config.toml
n_layer = 16
d_model = 320
n_head = 8
n_kv_head = 8
head_dim = 32
d_mlp = 1920
vocab_size = 8192
activation = "tanh_gelu"
norm = "layernorm"
norm_place = "pre"
norm_eps = 1e-06
positions = "learned"
qk_norm = false
attn_scale = 0.177
bias = "all"
tie_embeddings = true
parallel_block = false
extras = ["capped logits"]
init = "normal"
init_std_qkv = 0.025
init_std_o = 0.00441
init_std_up = 0.025
init_std_down = 0.00441
optimizer = "soap_variant"
lr = 0.00283
lr_mult_qkv = 0.5
beta1 = 0.95
beta2 = 0.99
lr_head = 0.012
grad_clip = 1.0
warmup_steps = 200
schedule = "cos"
final_lr_fraction = 0.03
batch_tokens = [65536, 131072, 262144]
seq_len = 384
doc_mask = true
train_tokens = 501900000
steps = 3983
dataset = "wikipedia_en"
Each number is 128 + 32 x the weight over the matrix's rms, rounded and kept within 0 to 255. Layers, rows and columns count from 0. Numbers have three digits each.

# layer 5 MLP up, 1920x320, rms 0.102, rows 1494-1600, columns 192-255
133167092120145150135132174099151131068084122132135169096135079168172078062144138176119076114118102157131117102198055121078144189163128119114123144129110076132132122114114142180094132135130176
162148101090152126148195073147079123153112153076126140081090112189159144097073119138113120095136135131142088124170113044125115076143072151126100108164149113120066163108145197129089135094142059
070172117093132109127129143130162165208079106122177127111136138113179151162114126151076135075131088092042186141103094143093122105105151139103043133157123088092137136097092082141156140142137120
117115155165133097155104154161100108120126099163128128145107122150162122191156068111115092164140119104152169176122133089144186112122116148080147143116110150163106114107100114143103159158120105
095138129147108207125093165110074164115155135129166130136188156111154139125111124128182116131127148136160151030175137168163157109100117118125125101076175140142148131132047128076136129177116172
158112125115128128150133168109167117161120151057119107149155114135117127095131131117151093149068168169092119136138132103165190093149169044158102142096103137158119090155149131124175098085130124
174149152109097172075142197132201146159115143146140095159136117175176112140115148090145120130135099087122110119148084117198127121079184118149097111176091099079164162127135134167106162099109059
140146082119126121127123129118093168141115133145173133127133118156136110180102137147076129205140109121115146101094142100154158151118142141063116095127135092077108175161147108147112114107097085
159141064069119116098136180107084088158087134159086125214117132116064115074144195166133111178129104128128135107120142143154150143130105152144156117125070133111114111170113222155100114077109153
130143132134099164138107096143142096159152102088133162138146116097117135125089162083118132116119088131048167140099187243117093133140156151160125079133155095082104118088145117143119110114141059
157171108099119141117108104121086190175131103153137161117078164105115186134127140131090130195115098129167143078145196082103163110127135119108094125093151150140130142121148122182112115112187062
087199128129144184134145164139198095140154128162100117084116164134117183123154110106067139129150070140111156161114109107106194172161091167213094117139091138153158099116178134127148107120156127
124091127120114098143116168172159136192128112110144059116109108126149162129169097207162122134082160180087064096121101082132070094170070162131169158123181098163128113142114143092170108089115116
154177063086087199095175158146157153124116176085172136124149187096139183142185113145156080169121087113144147116156172164131180138144113150097107116147138101139097103180178142087158177098138144
116127097114141167098101127138114119155087170127120106124098146168166163180094131108118171181085141117130108112080122162091127095122104158161124102120133119171152118148112171080141067171106090
099157145109168132120147167149144160148101134160112136133156149113088160092115155157130152137108134177125100110198161130101120139114152143121099120126097148159144149197141122044093129146174105
149168171169153108202157140175075113129104127167102164092127100152124189146120103090175152100124086135123128127142095085140141123148108123120108129162145151113131109185095126099173139181081075
113056113161148137068102167153151092154099102171119143124131050133121120155146087191174134118126123098110138127164200131121163147151133078125062151164148066130123120198096121123163138101083152
167114084148165046093158088135125125108141101154127108124089099161120133098110144083119108172137103177136108206063130114165175065133179125173035133125148126151158043160113138116169115139136080
113113135085107121147104182066157216101182184160106148124097150147152139109078156113154131158113125095176115133115140122151112116075103163085154139145105167135151182182114136181187159122063125
163076122073208143144139103157153120203042169095109142103110123089134131117157077147149131118063110098123105097162152152102137139148171082136148115135152095036137102122154094115129117159099126
133143099121178116139158087116134116129163062096122128129165136150135099145059127158154122139127142133148185080123142164193126137151141101153165099129121133108118098092157119155107119136132074
140150152133152099137125144138105154208149132185062188063125102117157089112180108093160152098150167107135078094113140065118165129111159110139082170096145103108122172126080154147104149146144123
151115133126112160157153187168168155135060134156138207115097113153124108103123064108112139141104157136182108086127165121103096078162150155166130094121120113146130072142120119075156127133090079
193135148164173147144087136125148171095164152151157132151164172081103102118130132118167147155097174131134096129123174092143160150110149150193080092096191161099133141129161136159167147079127135
169104102139130106156139103131137189069167115149126138202144062118130086117152134170116117117126111119164156153115145145118117155157127138069130122138138174126157194168071115199120095156153120
069167128166113122139160191163094117087144114108151131135073117170136121187059187123046119102135141096146142093161149143122125133162120114094117137162111141067132141192075161110086093133158104
132168162133134135145112117137136061172157145143133165102124093158100107130190078087074128136111147126142122119107124146124190079140147104104118086094133128095138113095139135155126116127136095
150134116063095169123156181104142147160107087152148166082068168142132082161115143108118141103083142074117208145113140110068113185206115138124120086078132099121105110137104099129107129132158140
075142150151132105137119091114093119114082170108142149137160118100088097063083184183128134106142153159046192162116072198141167147176173143158148103143117101097116149181131141094123133171189083
193178190137137179160153113165125148127159174133157056101120180146103108141183080128139105172104104062120130146099092078149109186107151187143104113203141102099139124085146153142100122173144100
080174141170202179101139130172082106108147124139083148078121080121105090128092078099083138131128138094104125082153133138127153148092127074172107180149156092150112130158093157101110163069145102
108096146067138120142104126169131134134135148163163175129154128153195106183170139147162132133051064058142144116119127192111105056099132132159212138077121157161133112109136119115170139163147137
133123098092111141137153154125157131128128102135142133173101166155125163055121211167104122095125122110135111146110116038109176105183092086125086151174159178143149077163128102108117146068194128
108160095131157129193098134110139145129135101154185198112139104189149136099110156087147140087082119089172078112101150100113116139138167083077140083155133147072150098165102121144154203130158161
131078102100160149126084129131168149129123121156146120139202133052118116106098105112206137068088169121101110101126086148112123160081111116175105085161126097120153126078161103150169199141103127
096167216179109139118121139110102110165140095174083169146153126183106159090102120106104155137144106182144126099093143205192114065129130076112117145125163125162107105156087094091099143143143114
149141120136174140115155126127120098122128099149135065100143125194077107079109149131142129150095102147100128105187128070121131131170136067117075151111170133092131101133117101121097115160151095
189154097092169102145120063138130130132073066088089153096181138086109092048158113169089127118192223157130119134139060121122147080091088091103121103163152126160102079127038124144149134094111127
145236141093107154121166123118086093091068188204135141134057125205192145124123215171100124187113068142183131153125084142157076148136136136079239169158150146232108181195178140129116110064084121
097148130044105120150166116124100138186092114153165106169167156097127107054146094103076119133102120150166124183134167099120153100140121118140091122133183159120126151119109106135158075157139175
108175166100112104097202140158118129179069091095102154114174180151124099129150088130139191104084060161137127131120115134093091114132120147119099150199114144108139093139129153115119155162115154
159122173036187138088088181098201143143172144146115188135118145147107144083073154133089138173089133086113125095101080154082133131090153151088170090118193101086118101144089070134083206231145124
196114152100173154097123101116136103165108103136115223135121113133100106117139182124106179123090150095164163133098092155182134120158152145106114103061103127151143116103116088144159152129132086
109082105128083208078159138140129100140208197112174126142120126111194096163162144109123113168109125126113123127140128077093184175166179107129072165094162152141154130106141144098133137101136132
121152086090099082150124110138131167165138093127104130118127088131127089127079128180115164181088087089090125158101139094117121145109086158098090136136116155090139133105101145117126114078146125
156080191142152163101128116157142121146140127134140170160059152133120086110133147135130096131099029107102088221121129115152055115101139133133140122125105122163120082106135081141164119163170118
114179064205149118156174137167229141156145126111123127130113156202156155112117149086069152099080072125106157125125140120150159147197122131079144090149104130171135108172112092130155080089179121
089139177129123099130198141211139126131104144133128160150161157116150096132129113184125121119113166101134110139085134145122160155090157206127144151131035115122090085157115168163131164080089164
154179106142132108170127186128145127136152154109162145129131137161098120178117112180107110118173169115118159145123157124119118125160081113175105090113099137082137184114122093123238147094159110
155139140132159115130131135085206115144151125098138175185098163121117128110163175097135167097130124149180093066069089092170145063161066112049166175144150142239077149088116129133149095109147118
155114117062098131125146146082153077124102094145153173159090180158111173088101159137160147196172131182153174182137123156109113105137141076125050134100183113127126178115087142105154169083138082
132124187126142085113111190106036197115138150139161107064169137164163100107235139111145153074184097099154129186199125118088070069101116143118138092166093152061138077176118075144106170155195178
137105103146119126137111172141170188153124061087172063114101169123146081071102128102146119086096104112106115070169086079146128147147119093165099094062169182200129087218120109150097087201133107
098143143156107147076119188123096188142167107114111190111093140147125116146112081114079124140122141111134124111128083140097159191173064163083127120101110093177120063168149183127104143055150102
204145157085104099126114112127190137088119122167113111131140092170139207143098123101153130132080162116094057125146122153159133108124133148080157137124125154084159196101155150156102161165101133
151088131190133139129131155140158127116079144116178114088104133158126134093122117124131104137127099146143155089120096130114125131118183120123094114108164138125175185179114145123142139122160142
160177107137090139156132166163167100116124131137094143149104134131163130123117080091113128135155134101104166092092136122144142072059117117139105139119128131143104075131109062098111108070090174
136126102128110157153139134165076102147156113108107181138140143149068112128156099142118148157108120161145084098135171146110166147146145172148090118119199136159128124098123124107145163109115158
108155107118099102215118126159097107129199139145139085131128147140116117158095078135140143053103098158165153140184140147121145119106075148167111145127112121149125139064145059126082100138144192
160085120110153138155100087100146081178087040123155165079143183159140117122056174148154103078122082149128154110100106112098119105078083155111068126098155106124171193134099097141073122125146136
188137168092062132106162115111142142135151119173098165110164102126122087161171103113133089095120162093101074115113130129104183131109198153096111136164166125144121102091166108090109183148130152
178121112108152125168129057168154126124157077108134157148163145168100114113080051172164119081183117147232163137092114159122136089135147099071112070125190130103205180131106123116160157137114150
098173084111154113129168119105142130094101155153138098133151104138127119188129137090121119144048149151119211131147112099154114138136112135112161134117111132126138143139147172162207128144071110
120161105160150133149208133056152146095081122144141125118126125081180161154109160143114079082121122113154145130148117121070117110166155095156160128087211162073144153133169117125139132146146085
167136078179107138149163181151090140129155105117143180090091167121160147113111122108114129095161092151091139133162153128149101101148151147137105130125146157087125122147191120091140142152089155
171178208143122207100162185134018135135105129140136112125117163134027162161173124107089172117104135106156190097102152115143120135132102106144118081136111120113128114140119137118103113088099058
120167155125126109078150115132098145138109147120143134134103166114118134117167117114158150103171143112104183146077163143145136055117090168148152134129157104168122173170098152185087198122125118
170172117127145181150187115094137181085141105093184110086123164149171099133077175089125156115168100120101143131104126113152158159202136180138117168187117138058080176109125118124136162090153158
115114133176125119156120136126117101114111137164111144170133163065126220121175126146123092145114125117067129125132117146148147118155152099096115124120105122140103122165078127112166121120107153
150124126089173114056127089124158170129158137084135146127114123137136082130149086124113155079148122137133042104122112139150180155118115101127090129096113121162116068125122186185057133084147111
134104112124130164180125123124115102188163139138115136146140114183121090167111088133115179170145139141158176094140095102130140152167155081109085098155151130142072162114091129114150138151121108
107143173093132138098155153120160133144125155209173081180168087089115097104132139174109180097167127102105124168151052075111132120094117105098129130124094142145112058162125121136151103110118123
179142124151157121096116043089100116129091102090128136120161171121154170120163127116082159149085138179091151117124139149118142103148124142171065116085151127120147117135074126150166119129143117
115076154159128097173195038092159144102160142141147174236146117120159123133159130168124136141140153188113089189145141136155147132186049136183086152184120104144131152147213126136128171199155081
081153064134127177098139147138141116096152120116145092132091147144070164112089074180154113067171134094127177080110057111155116127120117090132115104135171118109115109155092101115143173131151141
137176099109100082108117154156164223119129113128130176077135145091120156131164133105144084122144148149065180118116114122144162192152112187172075148117142112108140138156108147191148131151133132
148181115116144109172133114121081142098052119119126120129131156163149128147175047165126151125182018130137193129085109113163135148108152148094067141206081049104105165128114118159139103158122100
180124135095146142116166129125111134100134131158124134137071147107142082112154104137102118134071117139107056123123129112120137053136131137126145135155110140128134147155076129101107144139202206
153131115162129069125163104141122143168145139154138142118149097189158111101084145100100170128124152077068086129157145160110123120113068107111136100130196146215111108107174107131121116119096100
175149107136115122101126079093128100150140207139125120156186131109159154199169155095087172189192096161149144139101106095092149124128109157110126114157109168095146122091135139112160154126134107
139109086097053127149164122075134153136169104116125159087131160136140171116086170133139099127138099125104135112111054174168074081088162126125123157127157154159102155147098124116167112146185119
056155120184128168152155151154164161141187109146137129147083186127140135084082199135156123102104157113105127146109157125113162129081099091130108071167193096060148122132149125125119175143058096
084135109175066115163135096051112155127066108123140064154128136161120162094211174134159175160117124124125108162177177170139084121119132127104132065192157143152093194086103140116113068135122134
166154070154078147151082168124080098157111147081130121053143106129065091130116038131062148098096133107132065081162173163061130128112091089097095120161155144140220158129097102105110106161148157
073082122155161177158124081109152133143175116095069078135199149125166141150084116115138135156087110084156105126097121116130149054174132098069111060146117139098106098197124150029089079186137139
084117095102114166121100148144112195153142090144082088111136170129175128124169111105115166068099043119177164111089121213115171138105152132138129099105109100137107136153123164105162141099147148
141164125110117126077178100152100186156103156119156109138144195213091067142161065088131089119135138158118062098143090098145110145073107185096145088100105161095077111180183167132149162134188112
129129131102156126125150178157086090147148152120150120139122077207096147177081064164110131144109097145168149079136104050159140113106186103128113100092163147113180138138162064109083163110160238
124174153138129188145124154126109116173137132147133145103077100098140164098105124128145134182093155173116098168167113143087162082150117090108102146176088067139121190098142124131175114089113125
120099155157130133128153167147127108140104148184124149131081116174149176118106122111150103109124115134074169111130072146107118167160145132128093105130089162097113157122104183131136150168105096
152091158165081136167128119087117118097100151099073123118178140120150135068122111098144158145108119135144117131147108137115136126042190148171118074107116128141161144092186136169166118180120099
108084120150075133146138197137127141107084081149151140107083122174131145128144153078113149075123117117167088193108103202130100116211081109143127104113096140139113113150137068211170156146177181
171165102138178120170140174112117106118114153140090134142163182121177144146117107130079156110093078137171147081155090134173137184098113137072075122109145127134142130139054145087135123141172119
139081145101162206137162163123186152141193117102093181127105104125104147138160121145151171139128154128137162128121136141133139083190108128073106068155098117147133206190158132177088129136084104
153094110139121029160100095176123159107138154139124111085159067123149113147097089134133114125175048104127108179143156127103154144152115185092164123106157111121103101136077077123177150135110121
119109122108149127132155115086179082110124153163162142158115107109100120120143159135107091096147161122136094101144192148192088137157160190127101139123123129056128093186188133131161063091123125
116144140117190116106186123155059108150156095116092130089121133120106169092135136115134126121078159140118176109152115126092137183107139151049142071074094120124145104162174159119112163123169097
110155153136078145115198072106103093104143182138113107161144095141118159097092087122156111144150138117078152164159099115186112116152132106091102109199156111213116108143143113159095132158105068
129092137104120093177141113146176177138177159202147080166085144098129218103092111122141106163082087107102135108127089103077121118110145125107098139153078160172159154151144102094142139133102152
138115121128127134099168124111128145115153088167132149141170141118114063131103178172178144098159175102090152110101110101118082091062105162098135122159116190173113093118146109114103176121129132
122113096168148101132116149144167083141077093208146107174092160140164116113251125164084106071112147143157120168056211115062154140120137128161170120122158069168049100143174096167190162134146137
166124076133142127168180086106129194104099088098100213109198205145109152117114137142151119068115132097170068125086133159105107135110141089154125118125106166167092096135178138141158192193104085
156149105132162140090127116125181126153167138162181077109123144139159070134175149172087159111109131127139188113142123127147122141173130137104141190106097101125098133108138151201119100128104087
131137127147173117079152141161135117169158103143098104147048173084109109067113140135086131081097144178104111114195132144078100153155133102135107142090184196198175134180054124186156180140153124
141122086165167127099151083065121146102068144154151082113085164158134150088117124143132088105145131129094093127112139112115115070142135139077128109093218077138149172099111126143111144137177154
090111065102182160126143120132127063149130060168194052151130135169140138145110137168130147131163153189095201126149129101117134146163162143122122152092081178105164143146135097158126128195146140
# layer 5 MLP down (transposed), 1920x320, rms 0.101, rows 1494-1600, columns 192-255
119128106129125134160127200071142105136104110149105100185125156120140111156128155168175127139106088150125105137158107076122090086141057128139069133113161138044162068088095180114106131156104130
120128179140111198050122168108092125086119093168151107106162062100137144114107080125157078112114122101141197143204129075104108132144187103171090147123088091153101062154113122154120165109114132
161191075088131104137153145156145045121133195189108088137133123138160122119129124098115116064097081177171109142175127171128149136086108138101181132164150111130076129156169150101115153140154103
129110119145090081142211084140105131105149155127134153120132173142167130098123147120074168108149077154139132156143118139145148131161051165111116142118059170141127141130074141117153122128128229
092135092145087135147158128149152116173164151061102139158110122112168130154154163138090104151127102117135085126086128137106067153164195126137143135144136117146120041096141122189103130105155136
105129146118146062171152132121115163164128116091100109152146092162143208181116113139147112185154124164107174086134135113127128193149137184145130140179169102155147125147171126106098134160161097
169025169113121129122096122149162117124112133107213169078073091167135113066162120135120080115139127114079170132082108119147108084170130139096173135145157117161088076111109125128093116152175131
142148146154125099141117155129133132138065133126105131134125052130206130197143115149096171186100166081170142163186105133136162127175142103161119145155104063141161155191127096138122147172094123
124173136100113108100101078058167115069157106150145139039149132145161152127107128122076082051112192073166071130171112143093134097174148165094098138112137108118134206141091087103129142125116191
098183083092143090062149128185102156159074091109126071125104180191028102141122137136190110081126086127129073129127140147065072126105124079138082150105135110105146163173068150141133157113121125
146143111154102103167088121088173078107146150172136064144155096153136135061150118097141095103153086119116166160093112160099088093134178122072126105130082139112093106119095154125135133142074108
127168164208115107108128118195136112091136119188088142108074154185066107111131131167085150090092255139142190115149110097117067112097152089111153145116142069146155190147136176158128097095187130
114179086128141133150119161146138117125106132165145120085115152056107166140135185139116148141114121115158144117119123122093106163145131233140159165112154084125120119115130128181180086113096174
156207104092111082095104076149155086140177112112176159126123122105108091142091126143000119095117142147129095088079161111150088136126091159116081154089091102187098128096107155112139125074123136
145109120099061168090104163141108170121122081130122133188131129163177193155115154132145103095183119141074093119164138161113189143175128078165104055139128090086077134140157103092158089133106096
126141119085122089093104153087111131153153119131146147122174171143099149146148093159118180141109146120162128159123106141090098132146118128080163110154078160138120161119130147114166144093158136
095084107109129145145142133085139098106124118103087114094178107127120132115162094171122163168178167114113104119124050155126127112091147111100183175142100096132105124132109118125134150112167113
185089123130086165149023143119121140085109170125081139129150148136143164139152138105139135156155109122089115126111159140113115124062102065155133103086106106095104104126122114127106141160170089
080137095122082172151094117091079129160125091080140202142081069123108122121076149101131174118105182150091137141080099172106089163099098156093139121093076125142104132077122098147211138125141092
059148095140174195166125141128115161095148089071178137093136059148126162165104119141087113058094161121074147156175101081071148128146121161186127135149157161101059136128087077129202099103088173
140085100091126160160130107128045154122079179145115140098139083107174097110129132120121129190145167113129148098093132090072087126134125159122156119097104115132098117094147103183099099114061144
095133113031111093082163102130146116081116100104134157094129121112078126100120118127158124088187123087159161109144147123173211154140132092061081143092143180117154071095143133075096127090159145
144114158146219117138167099106134138169119095155124140103176121070154084131069145181103155124155144114089094156111124179135119127105026103182143080123160073166125118102124188142072109092160097
229115146147088099115139136126165097255133185162145155158158127173154052115125167119162111183133190158080157094131134106138183100124143154132172121121117140090161128144175095107198103128137091
112081160143155160107160107142129151126148125123087161112140074196083138102113098123122129095130103078137064131069164075193131106130169143130093105166127167093152097149120128103147106083095067
145111141133140119096152099121094138141141118132131089164156175183151062110126116161126097111150109156044109157132104138096114071132109141194049142115174151141174129148151100172064081202071107
165137118097099081047179107116088119098173133082133071130146156153112162167116130166116115115119118154147142153163095164111153181107144145137107131151140145100159109105158141116149181142140120
130195172065124132089124106137110153142146164106201146164094173100103133153100127111115190099115135136132130091156171206155106109102075132145073104116129122125172130127153135145103158127147159
190141140106136082110146139142143091166151087119129125134123091155150155185169128109118087107148158112069179122166070133137128125152144138149155112111108091124093088137069088099121091137092121
171108091151123139163099149104109111182116070127155060116083111076132172145139171113080141142086121111141133069131091132127082130092120148105090113132208194125154155110102124163132083084123103
146099109120113139126113134179131121153051107123128121110097131127080188111123158048118136118083143170123121132129137183133140130128059172116101089118125130150092173116165071101212096114096074
067182119135182203117128194163134185115132119093079134173119099151099172182111102181068199105130153205084084085149114157137047112092158128111074198146127095184158155108164118129164164105068127
070067148154139113150171131144178099145159049097131103109150053188122131154153087140232086124069092128114113132143165087125200120171115170097145110078146122100133116107164140129117090092145127
165155096129191151143153105048105091101102160139093093196135112117153142098143173129113109144179115143155083226128138087107123119166129110083132170142147098079085174117193150136100151096139189
178135131114073104127128203174177100132130159150177159120103102104107181158152146117124100142162129096129147172161100108186174169078181130093145118155120106098078156167097150164108137159119230
148092075119151177099119119116122029115128085109127096171115125143115104109192192106150099041078157081062150125234103201157143132207114146185160134123155148134094150108109113159097153142100101
088186089136173115156149089134143079080110123121182062121126112088170143129173142101102143139149090138129147113117132067121119179107166210129221155174178117117144130097192150144120169123163092
184107136120145136156127117124119164074081198110124126100145177125144157138150144132139155105119100143147105099176064189148088125190182096157096184093128129126153109154123131169182118086128149
101161177123112159110140086127194158157132105121125191108125114159062097101107168191121153143161124118128122149139126153129136152147173173184114129100190118144176182183139118087172109084069151
150119084151177172116111093160117114072084140092119141125133126143178147144134109112140160187167151123120114146113130129146165175132182180106134152160182121081122031098113110071046176081136150
133142082146138081072131117167104153143113114130139151125211084139096116129110090107144110093178113152147133161075194043154127157147136111132133121110199070132119105135116043122160135133144124
148074147134089118094123152119132131107068110180141096127120191126183141136133144150139099113114132082145127132142136083117117086119151129170132172158126101068129162139121096145118157083156170
119135071091161140159090040074121161122129131116156080153141140141138186162147092111156130136081134095170160100173149184191125155094140080137086085137166143150137081178139142084105150100153083
163159119149198095134131159088143153151098134114114122107046159139103136157083114144186126120141093164129109130146107056160166072174039128090091112064107123143173111186089120123175127092128134
107145163115143132141158142078127112137110115187124175116117111141199108202058185143058112118133161179146145115109071163112172192200158111097073150139121125169149141076098158133090088145114101
128092121099121173152145125106137140143122111160164122200182150144103124123129084171096115125072123194117115156177095171146116118087098145182138151133119111153126154108137127157056135153110160
099099167137113158126112127125038062129140099180084112097069126109159160162143146136117169136110105099132135162095132159116091137181108133183194131159115089061141154119085126111150081140109122
213122130108147134125161099129067166130156085070099118144090107111135154158128103068093098139167067095076121157136142102172077148120138128096162166141075176162110143132096156117088084135155162
119085087104152174111201122126077120134162135137141136072151127136119131080099162108079126117103084099093117167111157119085124101129112110171100172141102101132126172146162115152162067154095132
094174187153139149128149144109120092151151104137128048135149106122122077098106126094081121116167088128132106103152152116174122072059150055189111071069103109092179162100153081128138169082130165
137135114050130109133105123131076098135117105113131117128110131135075102090131145127102134135181107167152114130162130170130174174099211127149082146134131114110070105123128172090082131114151172
138147128122174108176102138158094111082122138113096186160122131131156160094069061151099140149075134155093168101119156139120167140180158127165130139165090118155113130120088169140120139124089126
074147127111195177110120150107152130146095109097109119109127128194120126152128079143079106144139158116097099137118091171111160143164172118186091122147103096116134163123087093092110138102098102
114131173117077103119083097146074212128176098134106117106097157130125128125122142125168103121108159118148117139186128026134116103169078108070169115063226198139174140152079099177150109055130113
080137093130131161153158086110151118192079107182113148113128106167139149103147127186080156132164100111091134168088128127160125087147135114145117148143137098136168095130119076124170089157087097
133115152105151193054097124107088080072128126085096124068051171160111137168165141142117119035126123124159166107204121137109221101049124142151115140092142132086161115068144138102133118096112173
105123087064158159096171135130144153132094157101162130130072122120140061087128146112173107123096090177129126119145172138154080127123127159112107092098167112122142140055125126133122166174172126
104072102139154148168170139099152112044151154141144131072124158179165038123050152122137146081138102129174170105126173154082164174102169158112127078125208141098164151151081071148093095094037106
148086104126124159151155118116196127125126112172114177104156097241105187119125135104106132178084097185076094188122168112120106126171153173134139109183119103102089115169110104148104084064118156
159128128161162154068133174130126137121122094138165132070148107161131110184119172123130186135136133116044104141135102137090088115160058211124142153171071141114104137071102106136138083123096180
134114176141170127080078123104129148115048157132088153135088163122113078112115102124095075124192137115123117128132148139166139106143115152122227100060103094129150146105160141169159189151131160
136186072105131148137158122176088107114098112099104069156140156200153104103158164142159129144102102161121097197086150102132135157162156085109113113104098117115142121132142095145101138228124097
147142135126102099098172114121058126140132118169089105105134162102162146142175112125182072120071054158092132112127111139141109105106170100176125131124142148113163107109107129145143171131115157
138102101163200071106173156174159120123114137092136099113202165160030102113115099090115199181122106107133116118102171165133096159069099095103130142140189113173133110146139097143202145093125192
129115078162099119108156113141112168105140045127154119155112155176078135131114087104077087130200125116093073127133116028137152150092085087150153038156087133167101161145178214146138157124186138
134112112099102129175156107131132164178169183153095188096115149131147168103094094147094170096148136090114088177115126170191174164117128099093131144110135083192145126115100118061152179127147126
170128195185146101215182161132158123184137071111091170134167167110183162156096147150112121129099158124122123131117068085094200111126160123139150108148173172059162115104126150106150126133054134
145114146105146120112118099088133162119168081113130129080114152079109167109127102174110133062133192160133080129167043096163180178137117127167134180127164126113139091131154165176121095164089092
132167162144109146158093125121107152126111124121147159101135154139111156113103109131160107103161113087181158175110156161124148142133152148118128160094102125112141153116121134151096199121110111
114058105111209149156141108122114134092069161195110115084147140195146109097162150104130098108081107084175102132181137133104158142115127185145073131100185154168155157094159174140119153141163098
133143113076120159172109117121092111133070184102136222077123128200139106110152137100178109142135115103154058129171136088128102110135165142218090094122113103114079150106177127141151090152138094
150163048149078099085135140062085056141110102120104121145162117145141140173094067161090069168055086161125112155137112091121216170167178143110121175094124123093128120100159158129142108149087100
166111100111147144133093089123163161149131133129149168187124162189160078131123096094169074126110137156094151118124129125128141147159121106126119117108092101093119182067121131111153138043161141
192114176136155128098209114096133161138199123167215138140161125043192094185196142108093092145110133139117150128114163158121072130111018154088123135137079128084121163083133065115123147118132146
111067117142143137107079082139164171147157125125123152152138139094170156101101065115140149150151113134161155121085106105113120134077193182104114131165199124147160149167105149109187121166147166
112113135165120130086128168163160065116141138076116169150143090146126111091111115159127116106144129122064150079142104189084116095124095146171173145148176087159172114115162126128178086135175163
065112101082098126151140131072175221108082150130096150133106128109137142099101077168135137120111161203103056058186150147105083137116099151144194138140123163196114152092093161102105132122122126
149122165127109150151091122083109084169133112127101197050068136060098132165071096101204078154124056170074154136124102137123189113099171145139060123102173063112131109192105144114122190141140113
174139101099147126118095183153132202215127130103115147179145086158127164119096078119150124201106135120071100095060154116184138131190164100092179095168140123112081135164101178162141116088136143
120135172083134117152116100097121078146078125126141116147142084166095151086112118135172120148206165131101087159077131132209198100117089114093121124174153061115131065122102074071074120103092153
125153098110142099155169181134166138133137111157101147105129196135104159191112151082180184087135098116192094063130115137157135130137142110167145161103130168114162173114117137103090135129081102
160119115137193111152089119178142075134129111117151123073132092111171064140134104128131104087164094107177138162094212124141186146130123129129170099122157129102092105109124182108151143069098149
138107075136143115092176140153124093163115122131140115125178117116117120157118174138165139095135143099132172140109128132146163086135116106092126170118074104106106134132184123130073112077120031
074156113114135162139125134102153148156143156122127180100093040140143162148155068123120135116138090114146140051178165161071092153104116128165180135159181109115181145119113089138129099110131110
131187141058097091095202110107130161070116099147113129129143170149150141069105124130135148105206146148190080155083175066156150133158131109091106172153103127133092125183145133142092109197137089
083133144090125114143116106143144141114121175124146136120128152104159153108106139144112117115157122159156141107078149095158138160080121157125142122124117089116050118061138146199181212111114117
158174147157165139098161069084190095157097079103065104151096159201129115165181102128186101144174184109069130111157153120136098094132119148160128133106134077124143081158113123088151161144170073
122099085141175098088143146095136134161100101120115100143120123094192138148154104137138141133177137118171126132102147091131040127122162118200151158057083172130098159084112149153155154096108136
115139121166094150120117133162062100172133127098120135094106118123123118107091169092084130120146121181107130165119179171134103135172099125143101115186097155178124148099159152183129101141115096
101179135135126160111168074185125103085170126132093121110127129126123092131148107087114073109147116045124139085101164132140129150117163122111122141156125135114126132161105114114042106109147185
083201156109163198122165121136104169084172149084168098099120164163116105071096122186167087121154130131151105127111104185133160115153106132110138128165184153140135149101145161086147106110118091
146142094182126083118121136102147165100091137162106094134124141106083101152063128109095136141110112122121179182202119149108084127083198061187109133128120137146112141124108149127162137116118081
149110149111115128072125131173090090129136102154092073172147115173147051113125107117187124115157102151095170108157144169159151101110107068113172117155132082123075117129142133129161122129193064
161101117145189070165079080056132114094142182143093166107134136094142112183129158135064139150115094173159183124106132081142070108092132152114102178144166098151118136078158070108156179208178143
151118125123134162152077120145201073128124087143121120177118080103121104126177120179226141154120124145078143134161063121096149121137177080113103142139088131145147127121095101089156200110116106
080133176119150130123135184073174150176104172154169068180125171067121147109174102152106121124105149101093114082158129167140071083103158083101124134172147119130132145072141111134071117098077067
155131125142187115168130133055121108031096142140113100149129130127116174114189193131068146186140167145142101149160066137136159130157165193143091135109113096054167090146093119138130128143164127
175125155135131128158120132117115176153110155111168133106087103141137099080170115117084130172171143091154135128144149135155102168138174120144106127158150107189151120138104074109134166166087199
041086132129073128104140100144121150171160111104172150123099149113099118121095137110119071104073149145132137091135185083118116115136085150098069154141169168110144115134114138151152133086144132
143150129097133071147099120136170110179131144084085109167139141141114128163107106033093141139127114184118146137147115117113136120139188139104124167165114110178141111096109176126130132185124149
118140126090095151093091163134182078101160122139129124145137157121072118137120069140146153132090158142093148159137079114102093085108178095135114182117097099106090127118142171091124170144104162
117172130177190158086100130123145080183084146134094135134131089107139126099170065102043181114193113111109176121144148113111242154143164152132134183132160115082098148097154149099159194103160152
141171130124149166092116084072137154148094110126113113166093163127143111134168161192100147127187131117105096076146126096124092115088138093115154152164190174150132115098137101066091114132172158
140066141071084160124135128124246103139115092127154087152070120095092115118191178171080110122087162124153140063099115140111147097201074096148164112086104103139094092118172110128167115170129123
099144155167122129127141084127094116162168139091137139097101111120168077099135180132161087161142120083094109119162143174159198122136114161099117060130130138067152101113131076108105152117115140
181113126154150097085185154131105110054124147148098126088105112135124143087123127149162097126148121080148170163146105199110114220114165067086141119104098159083134186106193169172185135097116194
155192137186118131121133113150186132117200163123160170126156075154151142110102120122088124111120150136140141097173103125181191163174109104122129125123090142124139084137119134072203118102061061